python train.py --num_hidden_layers=14 --hidden_size=256 --num_attention_heads=4 --num_key_value_heads=4 --head_dim=64 --intermediate_size=1536 --vocab_size=8192 --hidden_act="relu" --norm="layernorm" --norm_place="pre" --norm_eps=1e-05 --positions="learned" --qk_norm=false --attn_scale=0.125 --bias="qkv" --tie_word_embeddings=true --parallel_block=false --init="uniform" --init_std_qkv=0.0299 --init_std_o=0.0 --init_std_up=0.0299 --init_std_down=0.0 --optimizer="soap_variant" --learning_rate=0.00511 --beta1=0.95 --beta2=0.98 --weight_decay=0.13 --lr_head=0.00799 --max_grad_norm=0.5 --warmup_steps=200 --schedule="wsd" --decay_fraction=0.759 --decay_shape="linear" --final_lr_fraction=0.0 --batch_tokens=131072 --max_seq_len=1024 --doc_mask=false --z_loss=1e-05 --train_tokens=273900000 --max_steps=2090 --dataset="wikipedia_en"
Each number is 128 + 32 x the weight over its row's rms, rounded and kept within 0 to 255. Layers, rows and columns count from 0. Numbers have three digits each. The size before them is the row's rms in percent of the matrix's.

# o: layer 7 attention output (transposed), 256x256, rms 0.0884, rows 226-245, columns 128-191
# v: layer 7 attention value, 256x256, rms 0.0982, rows 227-246, columns 128-191
o226 096:112073139151126147158185156156165114119123142137085103099149173129138066077146116143204116155145055112131133118145092119113089161131120110141145084171105152161095101096137155127162127111090136
v227 090:145124136190125145129118122139096108099117137130129175103093071127109120112074125060145183072131118239105148100110124142090154138109073124157068075115142180113059168129152111111152091165112105
o227 094:148111131083174047140118147177183114117133146149108120141097187156177075116119151172144109150113099081191127122172131119154106123115131121127143138131094108117165076138109123123124123100108150
v228 096:145181139117135159130177060146119155135142177112093093086073121104089138131076150133146187159113159114125121123119111153122099142091069157146154092091129103094101171056192188171122082172096161
o228 097:121147139164124149109126120085140118166108092075152166189146125178069144123178051129114121145196089122120186161137139087172106115215143115131070166093146197114182123117123061125104135093113126
v229 092:154131106142168134141107125118140137140140133131100134184054136135134068145139164143093141070152147144046186179120150151145133105163147122080137121135122125173087068141124121117102124197162090
o229 098:106134114097180127155181128192161148112134104121139120102159157170121135125117122148129108151132123104127148105150187136070181123112056176170135145116132130128125145076145143102101076118111100
v230 099:136183168107099175100158111124156158159167184170129122118037145104127110107110148089108157134163156154115148137061162162120152090122181146177147140061142136085064098107131159146039145114142138
o230 101:072152128128136122106162112111112140145125086122133113168168144144090202139097066128154147110116126075131154138124118150127102146193121165147126071181105117093143112130103114088146155148169162
v231 091:133194071090180110114109134118078080043149143105114115118111107082171130138149178080139141149101155101097160123126163116114111115126156122109160126073160183202155139064156157113161113092118181
o231 097:121095218158084120181136125153163101097115132143143115110133083167087088144127116209159176119128089159164103166123119148149170182138088088116093128133131134130034152155131105115043119104098080
v232 094:138131074134127139101119129161100133148096117140217127122076155140135038086218176142063069114119095126155116117084150100120198126104130118123123143117122128181207202120119124171121135133100146
o232 099:190117159124091138097076118049124109104155129130039121116149131140051165164113097086183156132104128122115144131205110077093107176174152136112111131117141194130108103177134138150103098159183126
v233 101:094183168162173181136140151108144155120102161146134145130066144132128190101119148162126175145138163154131134097155093112117139143137127129120091154104186077105163121129083182130127141160137139
o233 100:178131128128087106088112130183124150179139154082135092167147087167100108155117172108134107137114114108093197102081093162140118056126121097197127130185097141087103122144180116135129142108145149
v234 094:138104158166062152174132127150155095111086125139090147153095123121123101111138131111135126088123071129071140132155128126156123190087157114061142201110114124166111126154101135133157158155130191
o234 098:174157130086167204150063100046115142158193128138139111140149128142141096142161093137137125148133111118191143143126049145138104106140137150142141066125098132078163106151132154145118077137141123
v235 119:133109115083120083135104128130144100087183150119097095158084166102162114138167139115148123107116123153062144147093111127154095187051138155131155086065155182104131120057187126149126114121129125
o235 117:088156201129087113196135128129188150141102121116116143068083119197099141119140126189181129181189120126141091073185128119136135110148117148112113151168109157151110072119087151107121143080084115
v236 093:103204126159138109089059118144131091159112172127113159116111105107178060143069135068150164058020129166083157123102145148121131110067116209095169126123091109131113169134176160104142125110111092
o236 093:121106077092111057125153075096192151165132094083128125146155132167125195114135096149095125189176098108139057097128116135155159116203146135158064135149206106161113110201123086124140123121104171
v237 094:132183151205144191125131095160166096047087133166078138114088121124107116129115120102117072169185081105154130074144093103137134156145136089149194172132058187163136074119149136056119087138167120
o237 098:123155197140106092123151143107059153180126121135179149159134153179120128095091113199116171093098143089150132152108107136192121103095105180155114113101135082101107135117155148142094171130143162
v238 090:148188112137077142116182212144142140074133156172167162065153194146130157173135102177050146147148160098119121174129108108118153179087126140087118137205118138099111197131102133180145185150086138
o238 094:144072096163204122133066105132101113160084162091132121145072095102119095145121122038137117106148153184137101097118160087152117115174092114112075172106090145154159137133194127126127074156183140
v239 090:087118138179148108124124128141117114173113166155060115033074166156153129176150160172104152118129135179116125111083124106154080108078100155138138113112198150040145125113152137100178116151091147
o239 094:113146160112126079153154111119139147087173125178130151179109133166110119148119121144175116153178124106097101092145148119070166190177118118173116163159087055105149104180102053129100102086135088
v240 097:105119125178129163148123078139167114141112147089127123167114103096103128146170078163163135141106119175163104112072188081149093146112106102116180116144112081089183167110130149080160131067099154
o240 097:131107208099137096147159124176111103069126104136117107087173098127129078093091209097131140148158113113070109146106080136087109101149126166116089156082150132129140058100091083113113148197140136
v241 096:123115131154123194140130152058135124121068073128145119159154166139203161169128089118193104151132124126150152172124122127092144092168155141130105187083097165182162138146091157124094183146121129
o241 098:143126113100157150144132133171165129100095152115113156109146121156105131138128109181066135050081118095109113143135116166130132135108143104166146146140162111167093154130124141159202137097159117
v242 098:192136119112094145142162116166146111073106119085163158063154116128120129147120133128084172094164141097062136118029135121103132096167089111121161161109122080184163066184111146139117140159118104
o242 105:133101121154184092047120123133118151141146127084138129131108140160127121123139063122140101141111127086148134109183096170139145125080113127096089117121119137047086174122112104117112084110115154
v243 087:124105143109131114111173091070093157172049155109104080196106107126110119147131155161099124138099087110116179121121146108113096133216130086146082159130141155095164151126123145096140102126159116
o243 092:120186146098112164153119192165147128103202088177178113061156146173091141160126112152111137141127151097155121149166121116118145169104123179150197106098117138122071116131126184160142148178051177
v244 099:183172142135196100118128128109083141140174097104061124068141134088132108183073079149104210101140139154077165096110114094115146119154080157208092160121157146111068145111085135174118119215089129
o244 099:142195048149059181076160064186178156095129129079205166183097142148127137154143135156171090172110148162161102157129123103145119113145124116099147167134127092155187153141163127120123173113166138
v245 095:120126133155084122142152099105126131152108112123118155141156134137159130113103101095133150138154089129117096127137199140138147112104116128139114116072088015163190186108100192127114087196138160
o245 097:187125077113189123063109128120146122117103153105092102125097127123102132173135054117070113129093126117141164129103078125102121147104180092105080121130190232119107109145123120122113168081092082
v246 095:147156094065136137143105165127090164100111107146145170116160161075168109116134161106075103088106095072118105144071094139135105147151161097136143120119101205133134142135123116159109155094127106